config = dict(
    d_model=768,
    n_kv_head=3,
    parallel_block=False,
    init_std_qkv=0.0211,
    batch_tokens=131072,
    doc_mask=True,
)
Each number is 128 + 32 x the weight over its row's rms, rounded and kept within 0 to 255. Layers, rows and columns count from 0. Numbers have three digits each. The size before them is the row's rms in percent of the matrix's.

# gate: layer 9 MLP gate, 1536x768, rms 0.0851, rows 551-574, columns 576-767
# up: layer 9 MLP up, 1536x768, rms 0.0893, rows 551-574, columns 576-767
# down: layer 9 MLP down (transposed), 1536x768, rms 0.101, rows 551-574, columns 576-767
gate551 100:112167153173091092145096171180094089166131034096112128147139117121145164144113155126119099127179109139139127066137185092172102115174105187131107105075115135110109139126107177107090129107159089042193160126166070147146154118132118117188082093131103128123136105127107129140114114145145123128163190174077149092059117201144147142157107106213172136127126168131064137129143117151159138139117137178145167117137127158133107169148130156092123175150141149136138148149080117152139061156134138030105120142141122164089143166122112109118120140150105088123180135087122126174149153073138051086
up551 103:131126167204172132146111165154059183133119161144076142123124180097130167119167144061142134166080077184165180149211141140144147116139131091107145117149150142174151133125175114146125128181162126125178084146133076185097126132128127102140141138155177097170066111092175093126133080116099108152108172159128132082145130152095170061175150204158165149125095051148061127129114201114145094144135116158135113130141169142120153148110097126118162172130192134116169129146130101109191142098091161105126155075151142101100130170172146095145098107151120128044202099141060106140207156157249135159
down551 103:178124117153157123118175119116158112080127090113139179150060153132152165141140070159132107109130153134137123100123081122160153097084145116115155120157146105043142120122179188119130120112155112074148109161176081088141149138116082108145104149109094047124105104099127117139172159120150102099128131167139168112124082120141179098069158180107136125141092181115102168124133112118158083157128068116145054119141187144101140106154138191131118138142149159142146123146139142115076112056089111150084161135133171135130109155183142117073136102054210138113071032102092111151118100125116080146
gate552 107:122111180146138127091123144104171135174077142170149069121149173113130130138153099113131098113100131125122163137109013161146121143099156122146143153174137187143134169136134138104118128100157087127153090068094185121135104166176118155125088078126154128116089116138109140127160140122149199130066154113175155090066114116115220149176162149124107099111156118158113083114106131131143121141149140111139138152106115133161166087114145123212103087094157127141207164119166082101104142122154125090093118127158060041137114100128215094161126217136110162099110083123149144116107137150115143142
up552 108:129133125109088143082161155102113105147099126106167108099087199129178105141209150148103138163107097115203116147146099072101094152110138122123151114152177150096141165080080176067078135067156135187112121056141156038142122139160127096055154068153156132081116103124126112069148110106183095109089144103131091143076082161148147146123128147081102166140168109152117131092095132121128143162146129105089142118109105161188137072146182160096080171124127115134163093065122060107088121145109095159138120060153143140170074109088103096180078199140117089127130105064105133112094120140143111143
down552 108:132046140101199093092135169156096176092111124169121101148180153187125119095126090112095082136094115184166158105144108117159051186122146113134064139136106157134140159079142154121123112111131125142152162116107116069175114124164128115171089113134141164099083084166106060093125187080097136106139119089148100141129221157114157114145124131155119237095134117168147139100145095178161131117195161088161097100044170105126084099114163142157093153079210208144143125122095105138169121117126118093126119165121105157113068098132171099176145101134168209173121104112120091093127150115166102070
gate553 105:108147058132097117108119100145060119120185122041216094118155196111115103121101073099108178113106115152128064142092117071157079162096105095154132132133075134125087159087013147073130164102141184122154155116170106169147081179086159147112139121103102141140131180158168141144148091154091133168190129160134155150183139123164188144152126102043156129175129157098165119054151185126069141161156132102142119133127116182172105143181095113120087142121105122099099076140170077107126120141098120137110138138121086145160185112194093122181165127164147161122167090098153135136127145105162151137
up553 101:121067169073152154113183143178084113154104116186144123140178120138146148148129163173089111093140101119170183163118112174115131108111119074157136064128073097094158166115143131106188144122133060096153172197151022105169135126142169183177165173143110160125121147096122128171061136105167130171112132142142135098126143112075057137116113131091122090118155066106129108090161173135083187112094147090096094129154153080158121081171156115181143088111131143123170109154111111164160146150174073138118149125129112101118126157127108160139107206172089085135130083208135153180143135101096177102
down553 102:027095062117174085141113173179109137151094097141151180075071204117180090177129137176131165140150108099079098147115097128145176117128137126111158156057091107174101130114148132135132144072140187131067132164106109118140153151105191178179104090130058127173123178123203104098149146156138070160105162133145135135084119112157153163119110123155148173150160176124142072101179158163161159129120126129072136092121116116139125096115193109078157089185113159195127155202157149130155198146096110137148172149093094091127176179142112174174143146091104061102119150112120101072116136137099106177
gate554 100:123149070112161102106143114112151150130123097049161094107135129125085135140136168114124120118092141120108169119118117111060133162137145171106102098106095169097131095089145098168134131089191096112142132062141133122168152192126034165139106104099198139132165118108160010147135107148085148142090111122137148187165111179097170132081133120159120119135132122102097120107130139113108106132138080128130128103188086157129113158193200126105130161149071166158116149094090166147153112135119103165105118058185164143142138178106080133188114118163077180174142089093060087121182154134172132150
up554 104:074104220095113101091127135132125139123061140142167127112115111144124094137104167197088104120166187090098126096162125065105045127092110145118121125125132153165120163193115113110132105112115107058144079128098095075180072183145132109184156099134122147095101168142113060160083156176098145126121091134025136117143173131119078124103138115202158147145174142149134158115120124130167150109190150183126107111136152125153131091105149143055121150068093149098104065150182150059170081119101202049146121151143096114094089141099093078135149135121100170110163162096144120153056095116128136118
down554 103:157095133146169186052102163131087119121088096147156124134123156146149102118126141071128058135107210065068124104103142110116057090132132130106199113135096124138179150155088157192138109095122098120153093104086113098112114127072128109216182100111152132120170112162169122111079116127207161105145199112111164139153155116132067121118153136096126161138163157118106159087109146130155162153119124070135157149164119075110112159118111060116134131123063057153115097205154110162051136134165154114136130166122097095209100123104131110083124126130192143044136135098195160150149100068153127024
gate555 098:123131152132103068087134110090102095081096095129139099057152147108101112141116157128111094151153144121145158088141134130135133078151142125175134188091132119097140156136090115080106101175180128096115170104075131119118102115103192085171096109101127099142148110096143154157166116138079156130115164112144145152123134114089103104111114099112127145180131128153105068169162162121124130103176154098150179060101129192113120089195087100131128112168082149155097112162141142211122131116102132168118130154186184129176098097110172131187111143165101127144134091066078106208126210103140137073
up555 098:102076082115138162087083103121147194151126184174123164150147142121131122160086145130149177143118124124145152102119123151166170182099123136179129082158121140163148146150088114130115249152111127163145182142120119140154110194131108137092183071090128116132155145117149201111109109077165168191167126095096141140144102110090102177077098121084110125176109114124119152165076123132164120139107070127132104157116098064099144100150123160089118158098181142144091119178154132125164185137122083103183120178173131175121121189152091119105134101118144121151129190149097166133134078139130107155
down555 102:040145127073154095133143141090160195148130095086193085092152121122183131176083110123155135132131171091122185045161094202097102104099169082123182163092179145168131053147155144120093127066127127121176091167116071122099131157169120130082135089113103170098125101090072194091088134098116111115133117141096147182104139195097073144177163129123095104128150075146130123121126148114132134092106103159130095093138107136134177184085163170147113119103095137187137138095125144124209118151107097097134095142083148122129092138129157163112108141127159091131154140142150138116147061121149126119
gate556 109:179136145139059068174114165106070129144167130120154124082148158131113127156153137168126110126019137096133159141073127169105084177170134105124157069110136068140213137135110096124141158193150108116124133148123156083151173121113129103136120127146082119144107149099169079126177127143147165201117187132168191143137101132116116114135169127155175122120165163150119119112092181146160109099106164083065144158090133124102128120157111073155133113139103106112129087161164111091081138151144157159158127074138101116118167137106035160078165171164090105129114093109140136136139137134130150110
up556 112:060109099071139159135096121149155140089041115121127167154185130087147145105080098100108132112208131182092133141120100061180142106070166113124117149124152106157090101151083120137137107115117169109121128075152070123079092171143116163119142173149106142145159109150161152120054135091141096113144064136158134117141152141129150162128129184094131172135171159136126102131129112091137163107173074126130170114139172060115185148141132164064125180116151143123151117107103112164170077112112124143123109157115193141100062150114178128116124143147101095176150078149097159176163138148114151124
down556 101:119076101157099096209158099106123106106143152163157159182117073138158153146123101062152112160112156176083165101141110171084104087101108094060146095174099089143148065124107142144152199164132194126098097176132079138105145116126176161126086159156086157137091147116158103124095104114174133171151153152136163111181074087125105176164124098140105124146140116228156141132123143255092154128115137148162103087140115156142128118111118201117086143154179141099160112150085122128156078157179074124201136157143145111089103100123118105162163087146148123145131153155150096211127143152145080156
gate557 104:138184184101142128125156144150104106162123158145172116093126093139183125134198117095072168135112108166167105160072090197144156109094165107084103119159120140080096153217126110132078134160094159099146131167088130109131143155119152158104186114113131174188141165186086091096095137125121139153135152177148102177186080133128144139159146190151128109161122113068170129088094160123131091085101097159120128167127076128127136187090154126078134108183087088165117092067113081148094082152086129181073098117181083117149140115111090157134150140110141144123145102112089119096145151125067137078
up557 100:116156140158157092166157137183130170164145169155085147125068133137088069060128136098094125134119162125146106137096128158150095141110139113062090144076179113090073062140131084143123126166106098151105097096144106166097109095140097176056139143106123175037147151086089154126090152076165162100153161067148141158151125113110135126147147138179152088108176103201200166083153121153086114113163128120124118145119120169153150120153145097119084155155176117142101129055121136107181132128153126085083104127231144095096140131146123197050093101183204118081140122102120092095193140094185138101
down557 103:175198123129118136149097143094103121181083104126148110088076140116120137145180129104128136108102129159151089146093126131117184147135135101128126149120170173158104128200164140088115110096078141097099118195180108174120152175108095110122138134140142133113165094119145091073105116130123148105149111103120182157125147116167119205178166086103128196079137057145170218104135157189143125179145161118130129142107125153157102173138141081124145147108136145137147112177141127162112096106124084121106125150142125108135151135125114103174103124183174143094136089169113097116107158102133073191
gate558 102:144136131152136156116113105163162131101152133060110092130140092131146132113061141133078135161103155155133137121150134169118122138140102158062126135147082158105085203130138103132134143138085184085241099079100072152079087155129132107113124070145142127118158122187157129145109169101091115120094100162123138129151167149213120173173135181135113145144143067153128099123112135176130142146066157146168173139119179165131127121097068085105108164093128150075124167179156192111084160128077069139127200140133129143117117139109121130147110236111138093163189090113140089118125179110152114167
up558 102:090195160158095075114125138114123129106101151139112145126174063097134132135137128136076180123088118134085131112148114157128108124158096108117088154075126095159101110138152119121042149123153164136177016115140087104092123115133171143189105146097117141113109188065125165129123132113136217150160151127116104124141080147140117083198145153086137128170097092180181173118118154129124072155150092129175133108108142165143126144128173139227136147125145132137126123140150112137114066090144115098077095110113124105131125167091158166205131127095129115162098160178103091161143161173150154079
down558 106:163172092107102127107161138170129179149105100146150129123111099181137131118125114113113114146118143136129149191111119161186012073114110098086127179159115137099118194146152132107071166077198181151118104138124088163114110092108163147065138161131085101099146122112110151117116095160151155133141058150145184175118183147166096134179068145173105120134146191124161141117149159175144079150135132150134201096105158129160172154083132115104183172067106136139154138117160118093122125177150117141145178129121125101124147158146125163155109097103152197113104111104150128185101181131070137102
gate559 094:114100120097116169090141138131110130110118104122150097110122157165099150171101132130112106097179126115185139147071132172089111121082166201143115186137127105133147139099169176114127106194066088179162081155077101146108084123103137142152074141092079064157149123130190146159179064210125097160126177124130115107134154123117163093110136123068120128123144210107120097133154137155134128115171093104126145147102126163150124125128178109121130122150200078159099132165088123114136126112180150155163097117193125102165140151120138123147149102118172127094108124118111106115128112150101155107
up559 100:179118082144133158142135081151151126084175144142070161142187045066136111119178117096062161124125110127064118090140178129194169181136172112122128114080108111111165123162117107166089164151099161108050160129092134102130114128108075146158112134196155149075092109139134065110174150143143149123153096077115100163134089148046101102178172095127145088172136086142104119100086182203083161114149082143133130074156150151113130174160173154130105142107076118101116136126126146094116135113143104055135108157114103115162080170164111154088110097108130118115107157153115096177137095138140098065
down559 101:145138127100111194109072084171104092096073109088153131083088163163164136097111159129125170128069111123142113119126101089131145167158088124118134124155162122113132139178132109126158114144134147175134135148138155130166093101140073114056112180096134079144131167152138064104148097060165080178161144124150179118139111125067126157181180175157108187106114116150060147130174153043172100150122147139137120108152131143097149138127176130087127142109121087153126081071125080135175135159125142147067112105138061119157184122131089130141139229155121156156095071128190137151156115157101111102
gate560 114:085164164150113169177150189126139101058178144097107131103139144083133168107089094195125149171111170144169137193139124149081131214092091152127179116096147115149114110139132143108171111105162140178122159143122137136212172071109176115096097137157066128077156168168127115127118111119133081098117136116110111149152124165084150208111070102074161157159134166109123110064128160113123179072102132133112117170158093210136086089185104142082165109108192108089097107164105136113130075130147127107070157165139140102147166099130127103131091140108076113131138115107103108117105145100161152129
up560 113:152160180137249139112187093157115158126165137119141145102114154133079145099107117120204093182075136173108132158091113100143188110130127100149089174116115181154160109107157112133097114163154131129139153168134057132077151224140127158114087147148108085099131124185114145134073134122138084066136108108149116138100114155106137077181131099120124122095154131118165209178073192087111150122182104118140105135093158109097100057152145143159176089129158154128099177121123098133108122049133135118109125138106132131166150137097155130181131176079128085218115151099069154074119095118070115117
down560 111:108140166175152073161140123128172134120126124166164129084094097161100116105133082125145140095114146111105127129151137109135099121119127161046137108125066046239118095122121132121122151157132131138123136144159139167124081129128129174173140078124110120151188165110099080139165147131151182159128076164085123119108038080080107172163127159122107142145121125137132200142094156109135103109161103077173152172068115067107127094136083095152115158171097140168106163198195101215080169137134085128178125126075091199169157114136151130134150152090124071147110116203124151073111096122105122197
gate561 105:073118094154108115118161117155104161135151087114110106193072144146123050145082148139156134212136160138095111100129172180108128131115098135110119110135136113150087183118062096151103132087085154130087081066075127150162157108050112155200112116111115141113121156137127154107072124143158211089101079138112192081159094127077173125171141088157080095161112133117067141072147153135143139098181134131112112163142172120156174116134134219130099077135104133108118126119091127131172099161145189148124075106108088180167153145066129129225170147123134119106157153142118135111159089128148131124
up561 103:160192123168095167074151089161123151113162137150166103122092129174055174150119090091161181219158120147136116088126085128134196106156131137085103095128137141103125090122144145117081119122111120091071176142126117148162098144108164108157073135164162117092131203125149110132118125106125150109118058103149151137180094131089152094132158149166149134127092132136105101123123113114107152045108126049105117146127131091145089096101100121092206128135122139166148185113096105097081088140084138094108123112189110143119169181114111133116128146137152103148159176152177100166156161112185155166
down561 099:190142073105113146136110145131209140115144109149130158131150175117089123127090087140107109093133084094144150119145168164114104096091105144104064141215113106109168089119121127122178142059146132183130131208123058165177141106111119123112039056144123151111142154128103137108100095069158154108080163199131165101154095084123140138109150101113099130202155104122119123088132082114091172105120097096172107138166151121111101106134152112082129164132073111104133165106103134179193141102147166150146161137028078141177105154145122165032137111117144095163082129139167140109098106141172114062
gate562 101:133093145146153126145145159063174148148101136131124106128088128155119081137138105111127149183082143111139085077102158115138153149054155110132132101140114096085154116130190084083159123150135164117061100096116157091094162136140109130143144107156165182108099139119183167145183115155135104108109127130109127091123121070070110109125075089053183148146142117130172147135092135137133186128097148160142082127077143154137114129050153113152151137149093183145125136128145107104139173163136112162109135174112143157138106113149127088164164175126123103069094190063104114136076121133073097087
up562 094:168113149119094122100134049156084142188111091141114110122092087156150203123042121082088159134145074102075177116100165131127138140146108133132165105175077110137199114086080148189095160089073131191090115171142089180163117189098126151144109104190112121170102095187146125099100187128124208178089039160129134148090043133137105160115097179077060185101124176152121050166074150124085131157139105125143141117186137151124114198107160120141113138180211147159132084129143118201097100163117149134157096149139186135099111113136137137148157093133135113192138127168142173123123113131164171168
down562 097:169094155175155137151074153112159063138107143197110118149136157144143122138100140028085137111122156152143158125142128158147120140171092070086096173208133141098135072161140102068138151095126198118089134126075167142152138099107157117162158109144095135175129103134070117089145089126119068184111065095096162150112183143149186211146116151143163089088148138096109186128142189074218128165082149139135144139155130166115156116125119134154128163163133183131132090173151153125139123096092083149110070084146154103140138121126108145134101143131159120081092163112162136098115183133125143118
gate563 101:119129113126148108127092086167114137168135120168130163146107178096124164177147117131110090124143154136178130153078173118129151095085091134154116139146169106098121155119116149071126134119185046118083093130136072091179128154179153116112163074148149105152124114174117130154135126128062163092158164202139140080130115084135137108105070134105167149085119135146149141112198105125172069047114115138132133079092127146196169165119125141185111129092175115132119152078127119119153128165166102174135123101171145108124099131162163172124125135086087183077122153136095126124106177197094132140
up563 099:136153137143101095074137138121064159100135127128114088128177128138157088136147110137138111169137123124099099129097130162128125118149109119185163099121107123109094112104086137157162153152112128159150143150119098095153082124157102135174068116122129099190113144078108123128126105127159167179121160183178136175141153050069166134164124111133072117118122125141142126110109184185136174196149069124119090075144135057109091079170126128109159128136130137125156108084093123074084121101066149124085193099105184156197141132153164113116149146189137135170098145176118168156116168087201098098
down563 104:122120181112107110173102149119086162144117132112163150053153067120136105130098073105148105141111169154116150144204124113147066148070135127168131108091100137127158092108138113145180187160107138167148119146144167143126091132152131101106106070137137062128140131101104106100174104131130145112142175130154184104115109160083145106169130150070123081160111131127192122117160085127180162173123055161109084107116110099154130136127111142103146124164110116144108113082128093096124103126141157116146120094148160098164086095068143111112177176112146089172119156110152195086136096142133112140
gate564 100:123127056155123147111137151162121115123145159139088123129076112142160090149109130161158159109128124135146152126138104142093081124143146137129131099084152116115115204126146051072127094089139104138131139111174157187111144108151121148135147095122170085119122172093131138144077109107160107125161119106147104104093114124155116080086143163107114103155088128133114197068138139148107113147173111109083132105166119134054094141134075160161099126126088156148108128109159105117144056081146160107086120165192143098166120069090129122119186122122103116115129113066105160027142153085158199158
up564 099:107172162119138160111147107091089110117147064150137165127144058102193136125117136176076139129144108073142112121192183062125114108103166105088093192123177203127130128166113092119078164096106132117098140066160108068125148085165208108118152128094149117118191108122139152100159071142071128191099117123113084125169150147129099119095116085130158194150114090140074111155115137107073137109160050138147117173148144123152216109134161088118143138115112098118168090110154190130127202122131102151080126072121083207124087169120087093143136141135109166132147148144086135156073207157171086112
down564 100:139098139047115116196121147070109107133114112114119128147129119133093164154190135157095110106150120108126156091139143138205095135179150068108082129116100109145152086124141155149100126186116159184130157076098191127139124098079124093138072133093049073151105157169098082115137109143113111215112122122111112153107128133146084163106180123189118155200162105074074074128169150121148168055133117128163116138085119121167117102187172162054145135171102120100136160095074084123114173133137101167117139069167136144141163177110182084131163135121068150122148124145112093176124117117088099103
gate565 099:174128143186170109124136195134121114060091124143182142069108131121150138091138178178150159172157111106146140170144142183143106113172144153253069100106080085135182169138110130102133168109112170118096180077156140072168209129120128136107080166134083157078125119141082168194135124131120158148108103159126150166052104124166132154127138095058157159090104167168092117125155154128096096137116108158112075154141162166145143112122103121142151121194130158116137145138126138136098146184130135137139104115190149119117158112138092097083153149174135120183145083152164111159112122145124151140
up565 096:169115142159115086127090033164099099105123085158143145080147170078179119172192164104166147109148155092132127164160099108119169145156158178104103099081083185144144127128130127088129171079128133096121071093081102108050137132077154156135148100128169160144114146149112123137177116144139155111178122162127171082113105145115061120090120200134096091173117119041131091152151099118122064221129081138140170073080126118202140137164089137135166118121101106120130116083140167127125178100118099144076079091188108096122184048163110127112136125131152130136164153119142085146115165145081160100
down565 098:159134183131130177171108145183142155172099160152173081198130139104117098151116066112156159139148134115109060117114145074175124113131187180138135151128136137125079153167120140116157141144078177148191128112147154101159108112106131131163100093145142113105147146133102120106119138188118162144194070188161149112175158150135152074080115129115070107143143111066163136087151102151109149144175179140142187102110160088109153143117136097069146159188075126125148108079172168113081140162108125102153196177129121127101166131167102106134099098093094151067079146111175048114119170142169153104
gate566 099:121122128120122115129101148162177121109160176111156131144120153154196101085122145216134149103132151103122156194111146173111162132120125144121124151099140147075116098129133211167162126127147089111009097167092157125130165099103090098141157114108155095143138133162154141164143096133126094200140095195032163133106141116128157176121134095101150145121088165166079121182148138108180143107121121154141131113142153156113143158083076107149133093112114131140138138121149113141127102145087166115100160100166121128122123149149126154138130119148089121163149168165160129103091143150080159077
up566 100:107115067080132143148197152131121172112089088135098102138055105157151115132104127138112209156179104148165089104177133106165125116113117088177149122148130111095092176088140109111163136117131114107071102148168140067144176123112123096143112120140078164101124168183121127160128083139069114162065174147123125104142174139126118129141105076152156081125117091113168195111141183154110134143105165137101116104105095164138096102149172227063125099090158087134109134104104088129146138099105120147143179145120098109133124101171100206162112087114123062111124101113115170114076061106138158085
down566 101:129066064130110124133139114096108177108096109165124183121099086159146091189068089132084177121114104157083110087150127142162121118097119138104092167131138148070121089105061109029157129122121147097126151124173154108117160131128111145107156152171117176116181178139091148141182142101128129136102166187121117111185104152141117143132109124150100169089116130133149137155105133086127127163122125136112115121119143151133146149087116118181168136082126122087092164046110172162066136171065120139144113106114063136115144132167126077122172066177098075119104137112143134100089111157102148130
gate567 099:086061175101185130187088081112150113164105140134213103155110086157155172144119148242137138191126097094130102128093144117104120111152109117119187141098157109062126086105088125189158089164119081098119141092153124150102091155194153067147157147120128172148085095113145113123148140159112109198152137114149079127134140157121141113134149183141142150088125097092122109165136119142119135093120111087151180118093164127135151170153126131074140088069130137135071102096061048139090132205077179199135141116123097128137138136148138120148110163145107158125162112103114151199098074138122167111
up567 101:102120107097142094099134105171146136121126112102115156135110125147118065195144144100120089146092096170077123146176128149154154115117165144160141182108147125147119111131155148109147097103129125053135175053134137131118099086109166132187138077167133130132098122168146131139157135132180109104104130114127138126133138099157138183118138166138149074131112129069119174132113210132181127104106116133112079174185064134118146149121093118143108102123106129164172135104149150140042111072177150094108154156137139077182132076189091122110145159094178170105163166156118125110044128085148170125
down567 102:128126141111110084129145122166152157080175151148132155166139144110099089157134152165071161099115107121135064155104121155123160160101173151108137160149169136159166115157117101153163125155110089153094134140146123093087136139165165163108141071176086140113128078104106086170172155153138050156130054163085137056101086144084092110131176144140120073145131115089156068098135178159169133116134079097137117124155114083111122125117074184121184114138172148142193127127131132086097153133180164136092103107172069107130052146105109134148156116177103089115113141145149174114099168107151094126
gate568 093:113074113136120112128101133085142101107079115103085132127152100154127174149135085110151146131122110108102120126158146081101116120139052163147130135078102100147144108131176092093128164106140129062146163130142115160111098212056140133194102214158054146130113088153090101123150117096143088097135178113131148143157144139046105177138143133133141068090189146139131122103143076107117111138151175085122140150101140147106143188139164171114149105183083136138137137153091112090166074125144130113178129156200059123122108121161119132188135180119156086177133104134147131077162079141134125127
up568 098:135199115055140098093184151111099100127115156137073114096109167103113133123114170138100173121139113137151205120101105150098101148092121138120136109143154136179069126242081124180090079104157160117124103131146132097203094101146113179125100147096146151123141138137150152186193137148119114132112126178141118136114115104124133128084122125126187071125076147054125111122154116090159165113099153160134148089144196140170135109159065081094146146081059130131143142144114183100101183150154146138081162114100161165130109123080165053091113131145074180178095104050177111138056148112159146124
down568 102:129154116099102103158138112105133127141089125145073124164121104075191136129106092155091194110107096158075174125099096103105216176093132086137131126118089095112164164107131197162129133099148216155102124130141136148107112113161155150094135123067154138112125168174172136093048160199120149076101138134118129084081057144156132060106155093112143255105150110116109154162139111126127087120140165110064140150167154177117135147168059108091100201092170125114091142144096127108120149112133111052171127168160207098123165122121152119114110092144092158128137145156182129124133141052089092159
gate569 104:167125130144129138182153108174134183133111100137100195143133083140139105136079145183162120056118158147123095092124091095202153135157140101124161094138242095117177081135181080095101123114173115179155137148110083143137051135109127141144064120107092138141209117154130189110106198133139133164160117159117122059149119141172128117177123169102126115096063121143107126181162168157149145162177125095133139102119097128093138220159130158081157146168118133113113127176056167112131110143112101130101096159130144174139050128185132119142198132130172095057153141150094162112144120122106175085
up569 103:127088083104114122121117120094150048119106191126111067128091120138188095181074164116151099173125105153184130168145166142115188101112088152114119104141116155122101150123153127136096134109103141101115133156122089171092108119121163113101068140158153147120104051098088124144109160117115163144100178161095106086115129172132123118109156143174080090158121155162141122089141182090129144093080121159057178124157118114179102093099217154116110079123105196146075076129142107181075106152091135122115167063145159100136112194129104107108141146111180135161122144150067115136149167109137146122
down569 101:074119156147126101169161125120162099136177150091138163051075115101095123149084193145101119156145126159099148102128152174097148140185156067159124159087080160087154132130168159150169137130120130112111131128136201122170140136119138114129101131159087200106098115125182109143140113093121066166150142131153126115086129073138138111136137126111126066086113081169147101111129111165140144183088066138074137085074125134121138125191070142102143165109151160111099108122152083167132076117159097133118108130092165131070126131092109131137080114117122094118123125130148116149146142081175155091
gate570 100:093110099151102118141170121192135131064129142175129095125114191135189127150114120132132130149097127148100083133142080110093104111135123081162148176118179127138125178150125106118179091114085103180125088054146126118151132138119149158061113071106058112082133050093129149175124109121072168101122171099119111176113149175100092106100173178099137153122145090157086107116136155122153183100099158075100158120171136117137117180091103144062106125096134174130119136091167099151090103161082117194101130128132162118112084143129119198120124161154110128101139138105156088125122159168083131105
up570 102:056147168086109135142110159109154082147142110134197102118105128188152133130174066139109156127105089121118155134108110164198104157107113112157110130215124123127134116107152171165101189121137117116142187189091073148065115126107128153139139123073146051143154187099115088102093197145143094133125173197116107113141101169184163163136069113126186076084123129147137165181112137089163137145147138143126093141114135122148115076100185077158102128171131111130080126183152143150113107070181123148130164131169098145104122051124183097160134116150157118117100051108138135077143065076177127096
down570 099:137075136169088177192105158115103101140083190125202169124120043121127109087124159135125144188190175129163173142067144135102116135164114099098143147160108127138121170068130102135073177139073078126127140093168155120124135132102116113134088086116184121064109150126129154128131119088177140124149144086166114101139195107148132136079107147142119074134130155119108147160127164108115128174094169164150096131135154169121153127186120098130121161134105138120139136126135152095132161148107195153090118165140083181120067082186161156125132148100128170076122089063103144185153123194141060106
gate571 098:135121073104130147123155137157116117124133081122155112106142143121144115103095110187125137117136140132080153173108122160093082138142092101163119150089139187155090126089125088072121118102112154097156097192166147138105124173143134110151089158187125167143151086141106172124150147111080136178102122108109092129097130114147108128134081159186122113129121065139125114093136089157103119113120105121172131198124096086070106090096151189164127096124131125157155113082123111146117163078072134148064160086140175116196178172141164139161150076111150083172120157198172176171128134118114140126
up571 098:099157176140102185105145115141143126085098216191157119168137122100149079083167156150102135172143192110165156105119110128175116106119163101104123098133127128110148063184151178210067127103170090149070154131106117151115125178184133121141146109062113122153109189120125114165185088193155134102113187208162194120156116143118128128165144116122117085136129147106131110163087135171127151143091118193098070114124171162165152133087137044064147127120159123143129132096118182125095115137156093142181099124115077127139124157188197146083126140124054120087148128101131094076100147102114119142
down571 100:115105144178117166094173118128138116122162229140178120137118136110166086159124132088083159153142172092127128138172070169109081131113146156124115130110053134081176132104155135145078163161137063167057146109122081120180117167173149176104122163120159178126069142117140148124146160122136127174160048182077145168096141152138152120109178099150161196121125170154103148167139094124108144113164104158159115094152167131139064122128129100108090147072166133044101172088130169121135155148166139136143120115098140093090208107148123135111061140142087153154171055112087127082168137138123159193
gate572 094:044052127162111111101082124119117095177131123048197083060140112106115144151103110064055138158158112161115153099107118141182126098167167109124100119136079190158136082128113107076173142077093083107080129160134109142133112164163113124115135089104182105156147160152153138089088132085122154109101074076112138192114149166107155111117129149187143099126124081100139084120133165127191118155156124125132101118218115100044175111139146132144147155133124170179187113114158135124159117075167119143118146160091102135119109134095178116193196155166114106168080131113135098046186177128128156126
up572 095:151161124141166129125151098189086167106110144125125191147144121204117158091128170124188150156125146130107083113184111109144183106158104131136100197092161152144142070163150118072101102111081147103138124114149081118145185122104082080164118106136099156146169140105167127167171131076076188120093144157132150164175120132105117149086116159073120131113159117164157146071088052138112181155158166109184152102131137179166164075112088144047123109128129103133103117107106126153107117119103147118084128063182131115146147185167127083116126092095113171078104089135144094102151213123129088111
down572 094:140156095143128136148100130133120101073106106102097128093131118139126169175115106114176157140122188166119163153126167128141133135109153151146161130166110048136149178201140061091083201159120105120091214073139170109094088133143131142068120111164086131133142093068112088132040113108133170121137105115101166109066177046188114155124129195143131111148145134136177180123144130175124116124100118076136166082138102152030120098142164089138120196141074092147108151135134138131121118115128082153134124091092161132170128111201097162173161141125116152164082058169126122067160167112100139133
gate573 099:099124100172086113176159207091121163145101164100079098135122085071168127056122156129115152218147062171178115129067150131053144100163140133165131144166159135124113161147115152077103108112113087153103136101072119120152133164102135097103117180111115134129108080097138136161123128173150179166124121079100188143152134147136151126158116167104133105153112127143094096175133139091104150099148071097206140091185155180152175153118142080108155149131156142108164118123150148148107131045144117229121106094136152166128131122088152109163196106184110216169091063102106112134142186169104137116
up573 100:125150069146108079142128141128147107122070089097111153103159081128157126117099134166100131126103131119163105110061147090073152108128145162154129136139083117118167188172144063147170116174146144150134104121172166119162143161124105118113138126099124201203026165085103117145189130154111144144099117150130106136187098085142084072205184166080113142140112123130131141124129150127079167111099135100137144143109087177142168157178122126153121176117166133214129122129091152074109156099104117109146160119173114132164130092127159127085120097113134095136082175130121103107147098136132072188
down573 098:105095124080132129151053143110124091071058119114094109117152140098125077128114137133149142085131123054144153146167177159155136120104143140141129082125144205107126090137095155115108089112127135084101157171161078109125127143155115101092127085118153090089076157139172098096155073149081099116080187120111082106098056139138109105147178104106131120137059182134106120141160181090140099113136135086084181101137060110121112130151165095125135124099128180220130118134213141155073129160147104083116153116180135166127143115130173219157141108125119147170151093140125113104124161192111114136
gate574 100:120072109176146140191169121150119136144121083180112126085172128104127120105107094103120106113119152089107097104093143114147112201159093134075150114100110119106029105218139127171129174137072173163150159097105116156156137116109172068137090087161145143131111116110117111144142156183143136175131140109098156125142124159164155163134107084088103141130185099075083152188097089154179136155139110145178141130160120105172041071125191038115086095116051140100112166147122175095106104136167141128152086138122059153196142194172176083126176079053153156078073150111177122098131127171154164124
up574 099:147127113083119094146163125143141139187117168119115118140121143115130148131137084156112118118126168177139154113123133162167121157140079137120098096139124183144134150065161104113175069141153093145146074174172147171076182178103120146153100156122176158149132152124134175088148124164102133093121084123150097124130175149142156160108139175083104111166097089173107125078154119113177146110169135085077133120151136143126134108185177104086085140144124139109120111100174074140089171143128115109138141119158150161097136205112134110158132157141216122130117122134224113072138078083083183109
down574 100:132133192141082143088087118155129067119136080129107111055091129119124113125153114145108106086073120121128114100138117137130115139194162098102099113134150094130088134139131132105142050172163084120129152139165131124108133094095134153092148068038072125130136087111127178107130132085116130147166124129083083164147110130106111110178163166120087188118108139111143108108134187029137145092116139178095097129167116178123185091105066109087100142104069111101123098157111107144131141112104136118127120175118050062115140077161070141072112164094138133101139066126155198119114175131168134135